Part of a small language model's weights: RMSNorm before each block, 93M tokens.
Each number is 500 + 25 x the weight over the matrix's rms, rounded and kept within 0 to 999. Layers, rows and columns count from 0. Numbers have three digits each.

# layer 10 MLP down (transposed), 320x128, rms 0.0925, rows 74-110, columns 0-127
512490503487521493541487483559484502488485514502527455505509523503511503504531534483492534468488492493509519492539535505481472506490488478491451520507492521459505475488520489509493491463475465494491524510505457517541545490480492511504511497538514474484494502546507468480454512385465495475480496525475515496526505531518508464505473459516537513567483464487497481461501515492508517481511
476527516493505532526519488548544476482510498505498519510527537498542475531518515540506508495492510502492489498499492517487512483490510465476469500478492472505501549487517498502528484522522457507483508490497490495504507501510486493588499500517495527495489540535520529520498464422504501501522504475461461441483515499503517519531546522500505489566516485447487487460478503525535532493515
489519503504459502479456483493450530491509504472485537492486488469459512497491526497518476508465517507477501533512497503549482516502515500499551467498461478471476530498526472514528503482506533476524471514500483488531519478474462517507559507485517497493516509472481515496489510452522488537498485491505483474528483474487459516513492537507543487552480474523479501500499482506493489504530
499517480478522552506504537505502485484504520488494511476487515489530535494503499508514495469474492500478488509455535489471500504519522495475513509483498520487499472500495470516503538477536523520518500467506467544520518524522500474513505515526513502543526520505499510484518496541551496474506513509454520496507531517522572510516463491516507498480508471542488521477500504449476515471493
458512496525472514486478498513463518435489470534485532519457483494500495503480511513487504499500484462513543489538495483525513487434498494497493507498459492494477504492486486514467541542460511506499493486496503471510477497516495473498456500521471524525480499506475508512511509406494495532494511489532458484478500502493499523485474532476504479563531520484527519512472518519462529510541
518479545506484504537513536494529508459483532483510518511529498490480540495485515509510474503494472463520466477484552496510549484499503511458484536454483518498500522504518487497530527521461485516532495518479490536551525478474498532507437513487498498502454491536475513490498482543527503496493480547469453510455472483532498537515506640494481495476501495503465494498474491520470477486495
491507481526514540494516478455487473476502486487490466538509504521512524462526520508507517493515482520510458488475511516530463549490546511544533464474481463523475500441516521497494488493498508497518537504474479513501503501528491534441545507493484513463522505493491497472488490558483495541502485526497452478492517504483498531508534501536476514481535514480535509528467459503438474514436
496476506542505482494492523511457497514506510549510506513495499463559509507496511486504523513470521517517461513497488498473537493536480559507496494471530483484440477511479473480503536538474485485479465489496526529496539512505494515498492478498498489447514459524450490513504504517534522498542484527495490507483490510514490523504521437485482474484536501515482524481476510493472540511504
515546511474498515477440474505517457490471529496489522552483511513540547484496526528468523460514509547470531479501448460533502504474526526486483545533511524507477486529470486530458519459459534479545492442563506491476510494555484475487520567511506494449509497495533471508483496537532509529519512492529507468502501479536532507544545538509484481460483485487485442499497471502466517494513
508532504510477488510510477564504503491525533512539498524518517516531483484476479534532511488492472495442511508536473488525507443483528539508494538488499506503469516500491515466480541490525496488496495512513457504479512474445526520492513502475534540493499539523485513506482474445497463514544491502498552518515508481501540493525473475514459471565490522483523504504499448489523474516517
497530466490491512492549480525467511513487523491477471504496483500485500508523504499484482498510502500520487458512527441497499494532538488497480499532440545491523489501494520510494514495529505457486525517506489516542480496437471514529485483515499504529483489483481518499501489437533458502501502470528499482458461499497519456506520484517483509572516508484499500497503499512470516473511
498502507518528512514501523518524523506533530471505518500557563487470499479471532522498482468533522497517459456458503471489515507494556500485505481494441460500503474508538471517477531474539474487452513510484512469473493507526471499460478510461513520536464463524484517504520478533532483534519468554500480494496468504486491475487512545500505483502499536476515522536500544491471480483522
467478494518470510535494509473481479471511499487467518500477519489496494484488480482505532561509513485500524457486516526503516497466514480482484489503490496531512520485464486500500521492525510547480507531491484507440516481484484502527457475468495542493534495534504510503497516525506509490514472519487487514491525532457486509497512491477492471451451499482478529480459473542517510547512
476517449511505516508522513487531529498510540485494508506511499494468518502484512497481507494482504461564533487485492474500483487493506523478493526500550477478487467490488555526482494525448531496549514484517491496491496487519470519496509519530495488513544481518512496534476449490504478495521475523452454519468466485532489500487516521506489499503514519483522467487505478475475495454515
490518525515489518492534517513476510541505506516480501512491526486381515515503503489506548523511521506542470513492493479509544492517540499522491513536475471496509498488526512483495491567520505476503481485485501510505490514527534503485505483514513512479482500506503486487525557555492513479475514485464531508477485475508555506509525531480461541500488478509533479482452459499522529487497
482511548508495501493483521458511512461493513463499520520503498512538515464469435524492506508515521531476501471506499499523527497507507490495497501518447530494518521495495496511476469533505494487506495516513500496512514503477531492554524491505502483536475464452518487499485470482521489533498499491538474485492470501533525482506490502525446523534546543490542504536473511507502476502488
468505492503526491549542481496506480495489485519517500522509480513523482486522471479503520473495506487528501486470506492480457461455498522451513496505469505515491489513458464504486435478505473494506517502533498505483479469469519502457457481557510530448520494491494528498496484560543526512543514511459528509555506533488529468504511526518504461448472527448529473466483534483483510510537
502516484513512493541487465476490548525529508476498515500491515459519527519504510526489481512520507478444449521500453506511477489475522484495473513470522493482502482507508494496509475538517466520494451471485528530517525506494506508486501537520506509472522491503494446485490517462496483489513475520470530527477493520506513486545538493548500480513520515454530505491548543483515465506485
496518517532495509512467525520520528561523497503502483471464523467489504457499517473455522510436477529556516497491515461470505484498512465498503481479479491488467460485487524545464534510469552495507482496511479516533443500509499483493499507523489515538510513531486499485494497451452481492524498485474521535559473521537511518438521525493474521539499513485486547526480529520509512491516
495514485505472482492523507472512515508490455519474548506514476491536508527461500489516527504495459492522483487524503510492497518494493505483506479477526473495457505488533486492495478485497516469469494465497515520486533492528545544466527524491502467546472497510503493478479526531512490501466483471515538537490488478473515529504507521488499523484493489458529472540479481478480512503505
466482479498520494510496506521522486483515489524483511503487508479431473491513539468513536496495501496509523511510518534460561498528488516514463482517496479499519507492494484434509507520494490484488472477471555531497487517536519497503511491501490491449520535498509496464476504559483495493509470484486493478477455493540541512549510474503476510461496511501480465504510474498443505476462
531460550479470517513508521492513498484508511465485487469494520460460547511515524526473512533505476468498530467495484432492483521545467469470519508501454488487506528491485520479505491513499516534496442555475484484478515451480484526489446475481476535566502496510534497510533477474496482479510502477517544475511491508533535486494476502478491475512494543513525506504508497490566509536506
493481543513469528519471533469473522500464524496507464497465542503510480469490459464481502483502490513501494537503512472497521515521493483507434481513477505503512494498491503447486474490464498557533517517547495502503514474482504517518471482533438508483517509488514540530515503492491524517501483500512472496472542489507527519476535506470539485511466521544487556522519518500551514496456
478507479509525461531487497471484510529529496512488505473526496524416507474534502474553498524534482465518513473485499508467529491514459496506428497509519496483517520508489541477511472546503491526520447514507509494473473520516480509499522489525484523474552510519506474563510456558518508465421473461516511462511479470484481492537503483493485480491536500470513501505512483485476493469491
479495493486522537523523475528508514524502523481463500514464506486543526497466501531495469496502441531550528522490475504483466478517532485538501482471486496509521451544485537559474531474486463516495510465507485518480501490492512494503533527488509527542482494470541526448527509453468500499501509506504475493517484437485487448522497544527515502514502433483504517491516477476500472503517
521552519487476487516495521485472480508507530459507449464507492470515492498495506518489499511491491477466488502489493487484487499474503484587458501529511505480527486455520531467503551474494513488492467468521436492510533543550475483450488520497466473497526529447498465504505545495455483485481519509543473499496487464498555505518556488486511488515482477470524510487510484478474522510516
476513527522494509525459491490503509474505508503455521500467501495417467493497529515481509522512497468448485487465496489489510492499493482542492478489511521474561451521526451510524480521517466546471560536525503479523521541516495451501508568469525511507496492527471501494487489570504518531460516469485511480471474539479517500489510493506529481482526526507481477498511521476458459481508
501480511497493516538491482507503503445478473527537504483511536506476539525558481535488485500482523522504498502494493457555476511489464392474510494494488516499539538484503507517477491485504457501490511555509511528482504508531480494499545516549511474475481489497506500480497499498489500500503479513493536504495493487495487541456476513482518507514490458544490494508505527493499508535461
475456505509514470504468489511486493514517499516531489452493528520540476516514524517498504512505531488521528491507482508492502493437576489499520452484507521519503514562484482533461514507474514488504542494509511539490506517493514535464463459506495515521485525474503484537488472363487445553495475496508507496505525504510486506499513495541501557567528471472480542503486470449514462505475
532540433519487552492501488452512495462501524478519498510516494482517513506487510530516467507457478464508467500508504484496466474453511484500500507472489532455486519519486509499461520516538475469517546510463480496505521509510536511496488489503561541475532450507504505493472519441480502504534494523536499528502521477495480469528492455516463479523453545527492501506529481495513526517486
488515501495512515519534504530507527506467496548479523465515506504525501462476489504460541471514491483499526519473535500505471497495457555517503476472485470490479485495495518499502501494534472491508480561525529492522497522521506486459536521524523530475478485527509495509499508445495469492478523511458492517475486490485466467481450517503526509529516498558503505460511517466486507508479
523489504468479505516493496510519506464506477428517470519551468516490528477519488500508502532508505527488497493497485518518502543505489494528447463467503525451493481551505520514476482489487462498515495526503500492441498510473483531521529525495447474477509502546521493504532471500464461501500497536515489524513498496499496504528502485490523491473472494526502478495488486487500506521512
461505486499460484509495511496495474506518552489490509481500508513511525482484469501523507516504477499514502506490493502483496489545503526477524515508502509493507504493498503518518485559505488537504525497535483492481498507521471516507487465498509484502562506491478517503510502580507495489441504520461481498514532480501491485518513486499473472460534467467479520480491513505489517513506
487492548491510471513516491502529499479492500510481475496489491478485487476474509478533492523461514516471498500485459477516524528505511525477504478552487543470483512520478518457513503478531501523542505558532516546495514538512546525484519497485540508477496492494517433508495515580465480537487499504500499522518490544548504473517485537465523482498492481510488491485455497493499478501528
451507516496505529520509487505513518457504499471489524519477532461493484472513507508513490494543515538507512521491487509520530496516520479535463482516482488507526492509461470486502458504503473487494505493504525517463503486509504536521468515488513506524510519494503520475518459496522516531500507491508461443515522511502507458520543467543524459555521481507491494475482481536503508480512
495512546474469494515549476482528502492528506500502476494486483459509481518501471482480509466517516538482492483455481485509531518504485489507531496503539504448495519540465500506488506506468495484538513496521501490509490513519494515497472515507494524496545526517494501533501470472522479487501507500498514465492468568466484517494501502448438469494481540526497469500511494477483464469488
528491481500497521501539509498532498490504505488491527485501493467491504518491526537516468450483520537501509500512470535468483486503538499504464522543522489544527504510485506486480502527528459467521511536481496459500478538505516511467469559479483534485457472496486447475504458554531504532562520530556527509463502543505564490489492493515518482467547561509478506493510499468431495450482
# layer 10 MLP gate, 320x128, rms 0.107, rows 75-110, columns 0-127
488507520504460452482454536470517500513492490478508483494512464517492476511505490524527487485445512503479514475495520525497488534542564502524505476479495497507502505505460488497489510512505511477468525500482505495481492505480506517511474515458536463480539514522507496509530481511474506490475451496508504538457481477501539513507470504510491509509513480520505505501523514483502482545506
504526477536503503504509547504544483504521519516505506472470486500486496484515510510495525506526522461549521504516500495526450459509513494489472491500502491494508524498522541449494504522532460462529514516492520516495475503461496485501476499484509485486478518517536492521523501503493483498496499477489526505507499495506480508493467504505477490487518517517456515512451496466490509491510
455484487492493557489486510496492498518519547483515515529523473503497482500537555483507503441487526491495498509470478489488525492513524529523494523528508519506476546520487498526517485500516499509494502555473538529497497527524479488497471509501467519486533493535522481485503489495510522483539477475523463523497488503531449468485475496482492511494494488479534490507525513521447498505511
533469469485507496477521472517535543512548570497521505470508509466480495520499518528496481495483531471478502514524506506513508475482507565497503490495460470444489528543533531502479466488516473476499502504503512509460505498450497492476518533523505462500482503447506497507521513506493470485509491519483511469520486507497509470499481510532476515501508486548516496505472464465484482453493
493485515490470497454492520444501533565531474467477469502535492425468474530491491507528547510463519473465478487530506490459544499542495516518513473555506493473472498553538504483532517512501523496506470495504504506509448509473530545496468478509482536505500521457500526491540520538492498475507495467480472513516508481528543478500533491519461506465451514544515485493478510487527504492470
535506481503521483520494509491481525501497453495516469505458536506460481520496489520473494528532490484524501531508491485500487484512511499443460462542516489477502477487469498532510492544529510500527554482505527494480516511516534511517494480481496508520496485536518513484521521521520521517519540477494483493481443498543483533506504545493488490494477517495516462463505500490504469470499
475521512510510487515508515515473505521517476514466511517549533514474494508490479550496492505517476473525514515493486491453494516495536494497488491515554517490498512488485491476489501499513460488488461477452546514515487488501508475536470469497530451481483506494475478455499470534541523512488519456504508529489507474524453485503525497505511544480464503487489505522495475506475505510519
486489478543495520459510514538484496501515513518500506507484517476507471534508526566518527526479482503482448508493518529475543514472520493514484460540558491500509483501470475481520479525567487527530452511471490502509491502488485502498494497488494499517495475451515505526519498575481434495498484498458501486484476502494496492471511480507497512404512518488494466435509483491525497479473
482474480481512466478484541503493500527490496486527486486491482535495517566488495517536487539479484484515517521501534511499502528445512496534451484510509485486489508507482511443530483521489537482523523512489479527500468493504431506465510459467486546550492489512518491510513515504513462528492523521468506481467507563510564532487545511491497529488503508511509470479474496516502478516494
482496474464490494523507478496495526548494505499495513473519501501479504519532490484510515503509510537468492500500467507492510510539510494516506490545490507471531547492501513545516495525517530531483536520508522509475470501494516514532511490517475526486481463476491477528495466491536523484519498528530514465511502502492551501530534515480534486517498527483513504477528476526490507481512
527457506487497565471494494491486519509522547484527478462538484462489476467493469518541484491518523511500497502505501483472515524549517529510493480547501493485444515523499518492514487530502505481500489522505515504500470500512507532510509546499460517496501432513502527505500448515509539507510467489524485458506492522492517484489513506493510521474493521500493545488457537472441463499463
535504509484472503451475477482455491509503465527527492490536508495482499515520489499589544508487492515519480470535516518498496467477491526506459492480489505501457461499493473512494496491498487512502499555501514517445500497497461480487488526499450480506500488494497517508547513517483455485549514502491538503501493500510525517473532497511534522490512523521515482482490482500516511520493
484511516513509525481482512517477529509474519484482477496561473511468505518489490526511507533489555505449493530443473484469476506512502483487524470491493479487487485482461496515513491481496548525472509506490512497506521490509512513552481515521498487483502482502446497477498481534510480470538482532449487497506448490525484477491567545519485516478540487508477483474537504455498472495475
481497477523519475490510501480482510496518502501461489461512538432491496548517529504537488523498489451519482495495478504445499479510519512527503516516509495515422525483505541479528470490535518466476463512513541510529485506493511502506512474545490503479514475507472484535502507515507489482487506446467498502514497485549545521497505522526439569476473505500491478491498462485481474450532
495469533476513507482527530517495515519459529503483508488466484511483489528490508470506523514500503499507463535495493509493504478530494501492513492516501478475486456458481483483478521529494499519520472483488516522531491510516470498487533442534500515492474482533464519509498547517515506500506534485501524469485479452475531472498479521529525516477514487515520478521521489498500496483479
492506494457490464500476518494460501464466498495481511534499456473477487519515436525515506487508496497487499494513479484506507483522461500534515515534502473518487496460470460509509493518492515517500525461516493484473506485502518538476464475534467498463500480481486494483502500520555502469458463495466517516470462466525551515477500493492504486498510506522494534493489492511496489502504
483491499496496520468514513493487536506477476508505518484491488480478481468507488487496438451489492497496510446496512500503512484524513521490489515490516508505501485555534528530445481489503491484463500500467511504496500503486494478526525528502501492512546486451517491522498466503541443496533478507532516500529487512501483488492463505508513501498527548532490493465479527510513522543503
494536490482495469468452496486451499524533479453486530452516537465483477503518523565515507533497500517494509491506501517494536481525514499540499480518499504528518472509437506468558510505519514503512444532495479492525465560492488496465450514472482558515549482518542529532460530543498495473491499478503523528512483481497528501510566512522475511454485504492513478482535519525502520460513
518490483520535526478509509512507507492510503515536483490504496505460501503520502473516476518495509459496535524502517485487518481503502508503512495526506449477449529503522471514510524477506482543481517516461530516517471476497492481498515496492482511477476472489476514521522515527496467476479507534444511475498498501496461491449479469482499529484512561518543494490535497450509504503506
507444477511512513513530485509501498486484498545500524517474527507488483537534524532515502515507479469529488520524509519503487408538478530479506472475498482494409511482482495448526499499505513503503502492503501538537500490523517542517515456507502530483496526510515520498513549509510488519464525467472499488489470481532529494494515508497469554482492501502496487468516466469485485499463
446510535520490500435485542469499519533494491498520480456513510534498486527490498531495505473493498497521524540465483573494526492507489501525543477493511465510513490512474542498530471508532530476512494476478508512458516503543462492496512512513528493511521528467494459530553542523507493491467485525488453476509479511472488520499486495466515484467531522494477456483485520476509544489511
487472510543486491463519484526484486554507507515549491490481515520519510429504559507521473498506512469536522452514498515469509485527472565500514492535536502509427540469495516493493541534496539520487465483518454526506458497526539495501493496516467473508483515521519509484477509509486493488479511494519474472493497469537497510489493534539499553487467512484496498513533457513468486448482
458501543505501456518511499473492507547518513489491483482527508525495485471551485467571471515501501453511506496519520521411548490518439562488433495517531499477438535527499538480543522571531497511515471501491526523489451542503525539531480487530447524477540499517485461521500441534501491433434463483542511474515477488504525492494494505525466541462507528484501490477495470520484485463486
503501523548489489508504500451537552499509466493513501443520486486488478498487491567528489506480517482492497455520518521500522481487507532508502518502496497504430526475502525478518534548564515457511525514492497502501454508463525506491501520483487472502498489510501479515497520502484483478480524511473453498484495539504522549446490491467529514510485493501499490490503487484525499522513
544461459501495515503486468533511494473504517443491551478497515498476522485510483462525482496538500512549470503511481498490514465500545493520508481527524518499494509531496525508521519538525532502513487499533533520494498508536534539531531534508535522540495502516495469485521482517481498482523473501491499444533497554488512520488475495506503505478504471504522498489505464501497501528452
485519489498480576453481535522455533512502478509497510576516547518516480472530490470492446498537517497488539514520489540491542497462515484493503498543524500557492488524501541478557513503525482510535548490473494512483534501487522501471496498484491472506524484482522551483499525506530485505484480505486467496474468531502503504479491457517536515481491525516523511453514503503516488515492
463489483526511517462519546508462530515495505498523496474517505499492486508516474473537463553477509489483481510528526531453541468485518488523498488508507438479488500522521494468539518490498551537513512521515481506547491512502556498497481461479483553473519476502504480519461531551509503517475487521502521501503515524507529463521495492550506545458529498502509507500560550489488520454492
479471472519480506517490512501516536538482475524466522492493453494475508501547529489532548535478504478495501520520505563444533504496449475482462434525529478501511477485472461491525483532506520492484481515477494561559505495471486514511465412485490526465507498493467509515514500528515452512498480521483494506446470467507524532508530451511467525466471500454458497521553454533466531510464
489494494511506490516487524508477476471515521501494527489455502491495458498512427522502519499541500496533508492406514501514477462520528569482501493501493510535423496488489487447535498510499552516490458486521469526506468508501481501500500488492484513531487526482494519528512481485510462517471490484497525542497463470485537513466506548497527537509465537487492531510477520513501467466493
530513485510523514464513492486522519485544475508492523492538496518483478470525549510475495467520530499507505524462522514520543542478463508510493487508472515520489491502527537496493471493509495461516517524503516543467499509480487499511489524518528465496511525490462519537548491508511494523535411466501461471504484526517465514505491512498472484500473520504500465513493546493517521541522
470504510491533474476506533461476518515481491503494498451526500515508486509541499481537438483476486492509527505490517504463538471500469531523515481474524491524453535540494529497520529526516521512486479480499520512483442509470496480505509459521509470488530498482491506520523550509539489513496496511480513501541492517458527497468494501502502545482486500481492526488446481478505489470484
476507516518486543502526484533487488492514512506509523518508506465480457493536475517551487505476499497476493532445503523516519499520491557487497483510473476510451484513506513485513518513491514497456486526503534499489474511485505488519522493463488520507481481497533517495510524498516475530509510501507471482489462502475499513498522513545515545497486523484461503487520539452542518491479
487495492452518515523498498498511523540492488500466492539521524505499516554537463501517486525457495499495533534516451536497494490480507535513486489490496477494485494501442501486542495551540483472482501497490492521516503504455499514515493510496496489492506506486457499484510524489480515450514483555509548531497494499466517513498569497499495497518489524532479490516511501435521506471498
532515532510443481467522528517495460532503512538474494467506497497491528514498468503466500526477488499498485492452498478504492514487512499492474538504531516488511494495491521459510475494509518502508501474503502520495462490476529502482459502512503521498496486483525486519468499571533485496475495487506534510471468463503478522502478459520496515431513519504445511458480471481496475482494
470481456511511482521512533479483497532474471502502530524508493517497473482483507507522516520529475459461509558540509529494480485470492546545443507505524480515467488525500536532504479549522459491460464522514507488505499516537493508512519489482493483516489488498507510487496481510482509460481519538490518528515553491516512535491532474532516543469492519500527481500512469473502506471507
474436479459514481491523495519485502481535453499512540534489503492508488521515503521503522542524477493533466509491510484480488495518449503483496490530541504471475519548457498452485480499516482501472455535537521506539494538483472464486506517531507484513554517503520486484526534509558453472463452466492518519432452499538553494487499514543495528485541497576471490514462482490463474517466
# layer 10 MLP up, 320x128, rms 0.0961, rows 75-110, columns 0-127
492493527524558512498526486533535476465489479513481478472510526502491526495543486503501508455516506531496476464505483520508480519526531494518485494495467494520507491473511495516499488520503467444500537500487481523509463493511492475545542446477525525488478487502484497530507501507519475494500475471517485486452550450458499509533479488546473514488514500462522531497501498515554517494502
493510529512510523488527493525516509489498522509529498512476515493494471513526492495529497445559537468533493539512502472532476497482519509485494506514467500516497454498537487498510523522488517478520529474485525502501486495501457513480549498488518492494488494557477468486477513489521473549506467471487472467515496488501527458509469504503500492517499508511517483510464494483489526489497
515498522485496523517521449516486492514503472513492532481491545506517524487509434515459507500455489470516523486549552456505514484498430558512562521485489461510474494467540540517479503539486507514507507487535504511486493491520501487500535512491543478520500498526480520494490492486493499500493511469500462521475517511483515509532512488502490530508541502497502482502487507480493523499484
530507515481515506483490503492505508517498509475515507480472480522461483513478506494493507488510524517483488513522508500518530500526511496500492505516474489490515476484548482501486477523504491508487484479522549548487508466464530529474515524499537493430468522532490489491509489494459476467484510497497516472501516505505519536481494483506495443505515478512477468558505534488432472497435
544481505533553527522521503532498518478449538509508530503519498487490508461485502475468472496510490481498473513468497521528473473484512480429474518487468511522497481487463510536494521529490498473491548520475527519543522480441479500492499514466513518477428432564462452510451505490545499523524485567494495471415484497520513531476473542513515495516557514547469506487503472509492499503543
504530533511494507515560497475479507500492511445528469470522550546498498506506493516519500507499503540499469497442499490484499532529495483451489479477500476478495487501488491541497497562548508504524534518518502524475488477487541478496524466455489501553486503500541510485507497501462498483532546477488482434513501550531556472508482548488518523500504524517452480461504467501503454499492
507502504521530511454513509518522508461494517514503502523521492487490474519506501510454489502493499492496469531492544516539513472462508509468511515452458535509515487493483533543497487471512512510510544478482493479488519472482496525546495510512486520487509506492499494530494519486570479475503478557483465483488489512507498508481465489509486454521526518510500499451478486440491501495482
522520478481497504499444497529499521447549488502502482561525550526513509509507586522473535505511503493493573476522528499530516513475480506519462497523480515490504467522489481498488470465514484536456512522479488568497482491546483505511527508559543458487500491470517525521500488474458487492551483477502469511506518551511487435478534518498508510514542479440501480503532506513494487501513
537511512485500463541533488501523489467491532492475475487466456550501520506501484480493481495491513450510480539477547456495502507543498495476553496434487527504481534498551454515465480477480507512500514491478526538542484500440517538491487482478491552490488456484510542512508514499494469515503504491544513522460471497504481504530462541501502512505490477515517494511522494501506477500524
501480467463508462469519515495504478491456484461495508479500514487488488489494479505515485500540508500514463479465542556483502504510471492502512480498509514504492486504523526527485501439499521534480481489465524521439508513522513492519488499480521482456494527497518484492496469511480523488510483515444504476539525524514536486502528485521522482500485510488480485478510518448513511541501
525529469482534474479526510529474507476492528465527522516472461467447478536513499515462547498492507521508516503490494519541468490486503496516508492514498468445494511491491482482485513485509512478439478508475531496537495517498432512478497519505516491474501491519491443485487501505488434475493480518469500521456498459494515544444491512510511516499525520515512448482512500468488494482501
507457526502508491476491504492522516512526511480506523510457485530489495507533492506530478486483493472530504487476542476520503502575495528498524483504491501497519482540468499454477521535516490527511504458504509485504499495520483451475510521509493525462490494501510462462481519502488494520516509507527510511500469462509498469539486573499481472495493500450482515507471516519495480484476
504495455496506508497518482522511475515483558535504494487510522507520534550526535499480509469507550522525473456520464525480488508495556499471467528481486481508507529498507502507500517489541485502494501477487520506485498504532480491474505524523513528501501502488463499514471488474504529469510513516447472497498512498524544519499535542483492485522498483484472485478515463460465546504491
533517527510459545493502462480538484536505504511533489517484487519473497499489448508474498477526513528502534441516484483493531474520481524515502506502516526469470530548517464503512522500489527503509508539499495500523509524509474524541459509466548503510455500501482529460493521526479487527492488513536500518505503501486461459464479505496533510481560524510467472530477490512506514540462
504534534478499485520480525542493472495474541465472483498466488536502508509495488498501506505531500473533495530465440490536485497522467516502557492499492503472494502482501512521522526522506517483463488495527499508551513520502494501490538455490484478490507487526489524451503516512465505513505535548477500499500457478533490509475525522518506509498520517534533511517488522481476507498497
505500493530487541510511482504519499515502519507556479527504535524455511494430473513472466442424534505455499461522533477510501507497516521482485490515506528486498491475503504545490503525491512504457548511470461479499491471496549467478481496489486524489509490494494446506484524519512520507509512474543512518475492469527519511499529487493504516501437512515509497517494541521527469462524
485538494500529497454508543440474508485505500503475474498522539479501535505538487530496434458482467467535477467502483488498512461494513479499535514506513501477524517489514501531482501505487499489497531514517481498491493514535470484481516524475496484452532511496478491482492450518533488468485516496532491530482502472516505516506483457494533471486542532514526489504515514511508553519531
528496463506523472474465475551452508524493513490525513540465524475462499533498455556471510521518469494483534484503526536518527499534542504507436498535481516479517526531462476476538502497498514495556480496525482489542486498458455491507474501431495547515503518479518497484459489510446498538485496500513516558549509508508507494498515536487493484493506507498497495491487499505505479457489
481483499533494527528480488511445488522511518493494512539502564546496508509496505520502475501533551508499469496529508505482463536509513475540464496524513480535505484491506486486496479525509490496493486499493494501514509499486510504501496488512495521512512488518530524465448512514453477527511493469499475502496519506537485494480505500531517509494483486534476517527506480514515525480488
520548507482475477488469492455502511526514484462502470460552482514484471494439466511508543473494540535476468462495511485494515522487513508505491534540498526507489499546533505487489508508533513504496500517509539460519501508460514498531486542506497494523480466504489492492498498487500486504495478462554500542492522509492499457435506509520507493512475510545428452511461491526528483486513
492522545472497493474545487481507519512523500447457508464489504483532477532492470479483500505521454477464523502499473528438486556479511486512480494506577514533493490504477516499498495479508505489508486483531494487493486533515527430522520527497534529568464491451502516462545535495490498489455503506544487497514513528481499472468486521503453509486507513509479548491439544506522478493493
471457482513496468490513466526506489496501514492530479512480520492489487525518480536514513507510491524521502475454531478508474455494474506473471492548502486454493547517468462482512499486477521542506465503549522494509486511474481558459493545504465468481503538492500511450527504515545491475485503474522477536503522490492494474506494474481536477485501512549480503489502503458546485525500
601477497527478542476483501524513493466478453491514496543471496472511492514502517516487536448467475563474481517528492489560463530475594480511535529458479509527510464466510508504485528468453474449490540484536499513545547458515473439503507524478548443527412498509511474450456535466506537562540557553488463565490508528515521509467489505520526529558508463507498509495494494486512505478500
467478483532519493498460528509518471498469525472494492478486488461525532521491530501511487478448484491570512467518472487514508508464552510477536513441489489507471460502475505498504544497501519503504519505518461492481530520483526489491470467493511484495507549518520470470477496487510472499518532475464523492512496505529525532448466498438493494519478460496484525505560512530491490548511
452504523521466511500517471487541476523475549477526442479519435535501499499490520562517489497457519508506532483474531512452499500547527506483468479484525443481530508497478490483523526468475533520450466491507479495503497494549482522512512485511483520491495520454532523477513488492490537480505502516475488531515547480545547437484549520519475511499445494480501501545511513505503515488482
481477479509521561481489499512448497488488463501481520531481470498487502525536490511456506498505498500507483492453528536569568487478538514500454500487525515480494508514566489507490475489520507530549541480502466492500491478516483466484506507485478488493509484452483467550486474484480528509512528474473533478520504533493503500508451543504495490517537512516439475492529481471485445521500
458494510495535481495494490471508538502482480517515474503546459522510467519499473480484437497502514533507518535539478543470486498479515492553501514540526503535498514450518475581534509511508505507481494495480478504493515503524506507502544462492491512474488506490517529499459526496495492488464513472493495460471486498439525509482517464506490514481545501579532497507521483495525494524545
537499509450445499506502493520478500484506476546495497521511556502494481493463542516471522529547562481522529495490516463502460497532470527492480462486462498511493482495462530465451488513517524479540551459517508486504507500502507493469458490505481492494516476477474511451481468504520499500582504561510475488537501523509474562505518527496524507479450517475496576526437489510493541528476
469499526490494479491484527481467540480482548515505500478490435451494487482462475521523501515499509482487535501494483493530508459525452478462454470491482476484539476517492492508562515515511512521497485489519520543528515502546434481511504475510500489482513529530498521516512489480497452529531495509493536493460426527524516494496509564504481461518492486500496505512536484501485506507506
480498464530514540482471472497482505471484497499516524524515507435523510509520507485525518520501468529534521496468516498538473489502483516473509509480485501469502478495480537474530521477502519521524561473466527499510443464474502498538528527497493512498524503549492474518514453478507489558512501498480515480508505491485472494488497478509524495498481489476517504495547509460506453492483
513513530467533472474502523471482508515478535505497489485501510544507491484503504474489463504487482550518544524487534495469513509525458530458499483471512492488487554524451518487536530512483484523510491481463540518465500494491501472499470523518478477501522510456496469477485485492534508519553491542489531511530510527457482509514471498465515511490514472528495527505509531478507495512510
484499502493535512525505508510535483462489501480493505498472489492517486500509460518550517505538508538499506464522510465515471542452506527496514502519525480501480545500479507520458522532507508508538529525508492497464525519500483522500505481492502510515500523480507502482482518509523507467498494489454519528558520487497520449535480493498544489481525526492544537522499513498509524480503
529498501496504483475476508490456510553461520502488557516486486491532453545489519473488480506499526505467547503519509505463509496501511495547510494494529526480495499519490515486513502466494487463492552481501514503499505481515494499493524514510446497513499495512541486496453496519513493500468534500552529499508502468508469512465507481519558533473462488474478477485521488485483512504484
476483487520473509503530527470458511494525494540466470499528530495518511549518527491520523506494500510488512513549492517493502514510523484528469497513498491512507464548471529464551514511523474520455498538509494506534493533546531503495533467525531501518504518524484506462509486481532545497528486507462493490484510514542531474483510501492474500518497503479505500499521531507478463492486
514466513518471490512468546461484479500482511504505506518525498537527454535492483465464497538487493509443507489539507489510472521490499505567462550469531505512488452468532483511504455507496512509534514471486497512543512503511514529460506487510544501501478499518487466503523497488484464504482524507502474501472490511511531529518524489477494508480489477523504468510521503504510518464475
464445553511511492538470491480503486519488514487477517500533493519499495510506486478500494527489475497597544535489513547503563475534419483461474498525513522483505472492467493479510486520523466531546466503481483555487458496519470456530493461550493496498531525511475526533505480510438483480489490485483531460505494478499523507505506547489492489493470493478498473513522485518475502484498